Part of a small language model's weights: 3997 steps.
Each number is 500 + 40 x the weight over its row's rms, rounded and kept within 0 to 999. Layers, rows and columns count from 0. Numbers have three digits each. The size before them is the row's rms in percent of the matrix's.

# layer 3 MLP up, 1536x384, rms 0.203, rows 563-596, columns 96-191
092:508563480562472507473454531585573479540480536468577413488465488537518542536550514501482491539484519495565500472500485470519508566551520495526550408487506430544370467502559502522531504500516572464463496539563426537578550471537530437529500395491437482513516565491471513502402556513534521503
104:478488545506545513505467442582489433485516591488488486463494480553470545489569496508528478504493487531524512498519458424494569585543454527494623496576516471484525495481449493572541473455501443490483537543457513493494558491459523535545467448451414517432417452541487468560512412465498397484
096:519504443510465506482429490485536464570481478559535483537438523443503537478460513564491544468496483528473494509524509446508484439465464457503492541524471532426575482557473508537527459509488489485518402603489499510494522390497429478543551542527420542504537497552540558502519452497556508481
092:488489464501487492529469528481576490480479576512470502495511459461521600453521447486602452435476513529525490511493507563470486582491483461499523502447417521538495576491478441476432557535472533482504507551535460462457455512468451445415463472587437477513461543542467528475508471489453544516
110:491452446393510510566480562585538472547485531571489492489474534499520438456471479517587502526559528502445461498440442531420516557498539452513573475492504502515500488533533536586533454429488478524517439504427536504461583503551472558512471486500502584486491517498429465453579469478555531513
093:504514518478538571566549524537581462457554503504481520607495449442466440540474516558467540499463505515513529495476559437537485558505530502487418532441499432445505479578513525510526539489498519500487438487549489440472552495478529523552543472485480507533522496488502549441499591509509517517
105:544589482532529557503430521504502504492508474484485482519434462428496520476559485475474508525503554533535496460546520504421412505506453432450484508460471528533478500383529604491529553501506449499454493553594511453533507526501454525515491565502582510490480494498441427476576431486474458518
123:423537443470530567457514511524444545547515474501508534474534466520502508524446510496541498560486495464517472554524451501475568476528469455513542495448434502480487530493519480479491570477532440562541420517479499495528536513518488472512405499530534481547565507476466482490519525537508575545
082:468496509590526524440465536513516471496526552482542561537536429506499437517426518524478518479504480466441455465441532527484501440453458507540546531475547517468503501522542526469464508495526491509524459456464437578468466516540476428493509520500500478472440546505496491508471549474494465533
093:504483490508423473560580525575491504507543487504511486511477457511538454488527462464513540455514548566437545542491484483508462458527434512520551557456485555504510446543522503507521501459435485451559432485527510508491551569500522400486445512554446417466562531530512429479467504508433557513
101:528511468550554570500474443526406564469479445526516488525413573480518491446428484604531420465553583478436540557421415541469587501489495476482455448487462454535451453445537525537452558504476534550593507514507530558503461485536473498494505457476489544506506554455498484505447520484542463557
088:581512521466461529443507514558479487511487487498523455492482468481567512487483469425473486540479548475543505545451504461438491545514439483491521482537477513479486462500589495430505518450502523442499521518413461500580578523470480441494502468532533548470481500519466423477472530509465438505
091:426504514468479475489538528569375480506459442486553505463516543459463539500424566494509486534529467504448555565509478465473382401487496520562603522495520458476514521438545548474534452516490487513522470503477551440504419541561515509426507500539532520584447511429574485547532470512469459487
100:519552470460537475514570528523482512467506443475443448514554510571522510523477436486532492500466543496477480534543508533516528467498515521447462469578506511533513505521502442501550511513419502497468519488473579492472535469500476558509486502477479581615487512544549488443593502474446502510
108:484478433510538476530466530477523488427478541526458517468445511453530546523449477478550508521519512442494486529504524466514438517534538476544528507492545505463464511586525541512486528461494415473504495543499475484495466541483422619503436459468509535467536498527538458552446499496485496481
108:546483466465443503515495512458492559476536462488529470411422516499476502424428469534471506464465498472552475461517464465552575491460542415513477571485511506419520471502495569442465526470518517462529481535477524491489508441556430492447484513469487495532582452509504491534513493456496478518
095:475548536565531523460486442481504465478438518579464527471489513493471496459499524473514454502498513474475453484555420512457560429514537482524541474534559517517549448518500486471490520487523488545460511492498405523506543500462547534481530567460504522480520529541550483479475517418504520581
096:505441551468380564512445514528483521521496516475487533481458462465505493382489418480525446537455486497507513530574526558436521482468471527471594489570528476510576493494517480511486485509506488472403496502439438530490589482581508465436531449468463497495509474562465515513501505492499494481
099:510520519526446511512399469564507608517504534499511499497517454488472504551466505493553536489531493537472562543508511535478503436447481483513495494534588513491527445496551503495519507538495470482471530479452564498562513468423529464455530500537519455533519512499505465460447546482597520550
104:462469481476388486504540492458482561428497489479506524530492530430494474502452535496580547513461510512494536466455466543559512497501559461562500517501458524522485492514468436547544523457535479511465432500409481491551495466521436460530526454472588486475571512577484478462505465492530541419
090:505484530486512489460494512509517490547478549451417548500495423502534509464477490498488486478496498558516513486462453477413561491483492547458563521460464471451476451527511475470565497511489460512484496527525501501522485534472565486434504481474519553491530484505464506473471466528435509549
108:522535512512466456464547482497483429559531530518441523480520443544516588542425519400487510492505498452489486559565574493581535439462479508484516586529523554501532536582457478455498590484549574535465462541510506555573487561556544446494480489582456509560462484562513462401521544451493515506
105:564472463469531505446482482524472538470503544434466453454505512467510475487550453529525474558477505482524545473524531510499482482500527564405525517459493498536559517472519457577559500480577560563546565490378441542525525502492442531540474481496522490456536544530572449486480479501518562453
092:528508499483476502513501457445503513461522412472513467517519522401493482443605477501504529506449551500513508471537517467559494433495458544484519502535572444473543485512477508472501403469496422536580499556507471432544544477507477556509496441472482535491568494418495545490535480570520538482
097:477481571532542493450552579479455543551490486520603521530493570503509502609551472508525470529474521494423496511492513564485519489418497522573506571508473516534497456538481497572492553444521494425435425519513481538530482523514532514483521559540495478521476509455507532546479420530508454560
099:519454471416518468546458515527502498472446518462573520540527491591515478465471533542462504483527536481517553506497544491617494495402511570546505530509478474518461555504592542483458541508551509504512495478487433559451505442599546617476497545509474559499517500546478531519502476513472482539
105:396513548560450525517503529421537491468515545453505523468511494508527477472531534460490438521523522540455546547527513497500538504459543489557526438566550437528522500470410477449499472540480513519518496509527478513459568560551506450533525475495595536551494555495549556505510447490434573474
093:555531482495520450522463538507508531519578483443509520550503579556527571418456494493511497563537541484393481520484554441523555528580476491504523521396501467485533560473476438575448547472560502475520410511544442452485536463486544500492492499557499553487487562465560474553552529514481496516
115:487483493508502463534521506529413539562508570458483568486464485518461535442431450524545522556486511513536535528527485493518505459510440490533535522473470474440520463535508484507528512522421509497473425460518485480534562476466512459480440519482543479474500531503512549533560443474563520502
101:504525483526528479417433469474509531482467558529506513475432485532580510452469460541549513524489451520512552521496587472466489468560516608521504499441473474528480522519439522493485493527434496496509549484458554534510491464525520486569505507500524390500507505554529490466600568431535508493
089:462528474581541543556457462491468593586451524503469515547488537566547581444445495494556479521527423484520505539458494505537532540508524507434463493483497601532482487490438517461450525526448482530452520532521522537522546426481538454435494484471474505501519522437484560533539557439515442563
099:480464467449478467450484505547450502507519559454502473511464495451545432486514454541501550470547451454577542536476530490539460469548512528448549497526500533501478376533532516418494484507498469508494489484514472519469522501501508510534441518506492422534592503502510444507407421541482500543
085:540440470504548531488471432519518536479529541510496516473492456380511541476509507502488545480483454513513528542543522519509480517547504451482437474493485413510473505587474455525580477607434457432430539526506517506512430514505529496472543501547507452489492444554561492489510492495523482537
099:460496509514568539528460429540454575488437485420467440463408410478530501503468443634434471486459515475522556495606463502360564468493468511539476454466489495472487482405608550513556501490506495470500502503543556490494493511479503497481492533543474532424506451544490483464529486555517520533
# layer 3 MLP down (transposed), 1536x384, rms 0.184, rows 563-596, columns 96-191
087:546459489473554548475520476438453545497483438483496460493493497559443424515475495485548469509499524568460507568565470504439482485463488450516499604448513600510525459488415464457432484496420477537459534443456557459508471502509461594485453542534594579427562532473496528475487485520495455506
098:524530462483505543508492511432512476386465441494526488536472460432551504472543612583489455495529523514509485449531469502530466399535428462531472501547519474502591500498497440483423419490507466510464453472428458469493498517457564527434510504506463523513519479406464496416484440536458495441
093:543524433546482513491547497443460506486423559471491457513555533451470523421509464472417501501430526537524581485582488489552488475505502458522527445547477464571459515559514499438494526532468539516503512438515451455539515497480520560511470480490570466578569510421522513494495479441496531514
090:467476539545480509512512500460458465467544508516507418505484487429490503503438485472483455447479478459506487470478517483543567541488515434524526524480553545446509468483458526502496424484494492513508505455543549547548488446489449501533558470448482555529438509458535525421437471526467455413
114:499501486532530562556537455549611488503444488453483488554472498461466516520489526440520526580511522522490513486452547412546538461424507447466483462508471481526488526457558507566545510476473499442580562482526500544480485541512529487555543539465460504586454520513532497514547524527542516431
097:515533442499481616511456458492497432466488471567490511527523469522517505517485528516537506474553495501513487592575494522516427483486476419570553478443525482515484536525463478505462551477475487479540527490459434516442538486509475464534506476499531480547469503484443450457492503485469494393
106:485476508538470481494410426497528519560564444422507514502538546495458541494524494552478479505434506488449503506546506454497508505448444509487464530566524551492482480447534555498503441484472519469498495554468479531532498480486471546507474560490513495452503493577534490475557527463484557512
142:487530497436568477495440418528501488460497498486530553464585498502516527457433520505568529512582444447457499520553545511377474446464514522502493521482473469463560478513455504463560596467540429484533523521533512454471520462511554507591507546510491525546470490537459434476494499527535489550
090:528511505535549487548515452427518450540476437478477576519452536507434549452483557542446529453565562469564505457503507478537534559509529518481519496602473540543525500496476560560502461542446456484517476560475546507532494490462542493550444455496471532546511547450554525473529473549502473532
097:502452469493547473505479530494491468473525484502556498507480498493456518444516526488542549512485417570516555472571517507522384531533512498488533539488515489481492459487454474497579434477487480492544465527481513507450561472447475456482535508563456514559506528578461467498549447513505441510
106:544473524489521445477498506570505535500504485552523507465463541495586540492491536569455455471486458447535546510526460565505484526502511514465467512535459471504444495520599448441482505497470502513479518469431445491511518488525463503462505535521433493522495456398541519513516506516534512550
085:515495510504523459496593517520487524489566515492437507469500465469469432568497540510424520492512492477519514474499437510496559552488509488431478473434554530475543545522519465485477540475450484572402533442448524469503425497480520504509463484529511512555505545464590579517465563473523549461
094:509517557505449463514539525433495504541468468528493523525499585513529478530453621451565504465518537485470519502442535383502468430483542426458525480531460531471492467504537498491477512477546481495493523449495542551520503492491510610556443408448535470471411501517501487463540474542528491494
104:489478496501445465456542565514514583462488576448526462512539556518471487506560484516471497403527493442471474570458477526500394443413512509501530480518546506537455506536473561446432429501503524518499523515533532558542551526473588509531532451550445464525472479441528529455502501502522418525
101:531468499432453468535494475566546534493479512482530484515495560497553491489531530470497442527512486556512579510428510491528531568471532516578455523505492377518552558501460454516526457449493525492495529579522546466484497494496483504547547515510539474512473543391524510452478490463520464424
111:523458534464522448480508504479521523501452508535490553532485417471524531491443482498541527485438522512569473414441418535524512467467568520471526470473422437509457440494460514517461527521496423493530594575477493500502501474446508569520500522489447449530587526401590575484473460537528495558
086:503546555476456555517528476522408504489552468483534527514460470498490433421509550459497481438485482558507530472573557493495522485471533539539527439450522476478484493427441416449429502524509509570511577493501455435568507523524505453499509510494534535515442541464570542489513425470517489526
103:467490445494523517451557522464487522494483465486478472559524490453531492549477543534530485390465510570442447499520533481471531574578557474482514498535520532509426477460444555455514551552523541541539490502553521486511480479556477549475462588431563417539498460546499449431463531426504496518
107:493549502556411544504506437488483496468529445466506547550474488465506468576500444503497523537467525571530488503491461536504572544462408579474520453450491550528416431555490415572442473521425520412522519474474539509416463542483579492524515543507527574499501405404549482536522499509490535486
108:523437503492437546590522543468512473602476518531450474460555518464565495450542501526445500508515531421483496548554471555496501431533391475474542471476507529499491530517470517523530453569524481598557486462477548504391492515499511439480398471581508525496472440492484471547528468548528411441
087:414501489575406490452494463511554445550508517508490490410541486484434541417445455560442466519470498502478469537483438515515488500542477578540498502512488496435490588547442515465515456481532554529443509462586539563520487451453501506466482457517530476525514480524495509508495443504509557454
107:544511544504500515476486471505433537509448504484524446539484467432469562504497504540520547491506498457540447494505498522512484492386492470500547567552367525497497491527460413494516489476537510465414427491543533445563526542536522499510535607486501501495491500433474394434509537490439473452
103:529482535483550443513504470520467552516498524513527520547571548441500515457495460494445487500444533524516457543558514515441394500473425418459485546491509536524471522449527480490484478453485573569492479546502537510517509536498508463478545573525494422501450517556532504505501535512543526418
085:417538489440491521492526461498484512489551504478456556526554520477508475463497457431441544428476435517443514489488540502505526460510512446481536469556505509471499501535499454508461535501496454553500443543473551390468527460444495587473497538562505506539399541493588456574492480492425513459
097:458530583486505510467566530528471554465497518498535498508470576537454408501488558516440560447517556473457504523483467500464541510510530536501549495597434497472587532479495519537442554489530542475483477461457503404459480462555468494399533470457480420421512543518546553479490543557551514498
106:541515448476542513504442505538496486454465570535519507440591524469481478510519535531527477475541531431564543526496458484473471538501597487591465513496509414419575555532516500527462476541515495407548482496512452493498447532483507511501540508550529454499455489528506562593496571466501511459
105:447480557469470468505514509473439454503512529492488441607505513529483578526508534562485480519562461488514464467413579448478472459537501486509529480561461494518505492494454510458454488461430505521477532423487551514430545455475484543462557550418532476574481466467537494517459483540478547477
087:548478462579542466527504430450539537488535526546560502515575544449485471430473490478511513497513542489505508523501522518571487510489524485555508552528513571524411569503479439488431485490534534445467519486401508528535401460487432499402429491463520511483520469494529568547499487522453506441
120:527440478473531484520520535565461492448483569424413522638514481489556506425467408496487444543529498465497499450537466525473507446510469480510496529518542390499581454467506469507466516432539536403474511538424476533546512497500508458428483495511550477485460465493552468425491588517515521458
108:584501558513502440571488526461552518515510456508554539438547522449431510504511532485512570449430501497512427525508452498514475525460454437568514470482511459571511442492465499450539447453551453499509510477458535478568435487544524523428487501562482528555522481471498528554492472483486553558
087:509466525503522551499515501481415490522519534527509492525447534412478511562517476546512532417516495553472586480505468464501484408482457447461529484515526483565526509515451476495472455464444507525455480501490545429511538472493421531476498474534542486548482503509577445585465463458415497426
097:562466495440517493521464528495479462538422554517523508486540551459477494516510551527525511456540467457478443544502493470512503513507514510471534501500475475430523452460532491436522481511479526445555512433489567584423544514462556574561522525531462408554556533508493531502533523515469527519
084:520554550452483503527503508490547460460439469562411477566479555466459472546523453511485466481490510467479477475544498424468492489472489530518503402532506603474590504553545536487486568421484461506530467469457522462439444526468503541459441557456511483454536509467516479556445497467483471448
096:584517545509502499512504467479554517515492493518486480521520491496511528528503494586512524464487426497500437435535508452544521591448426525517497528512508570508527505518481494550540519445431465473477533472519471503472445486551570445419509524451546507495558525551492471481500527567518486523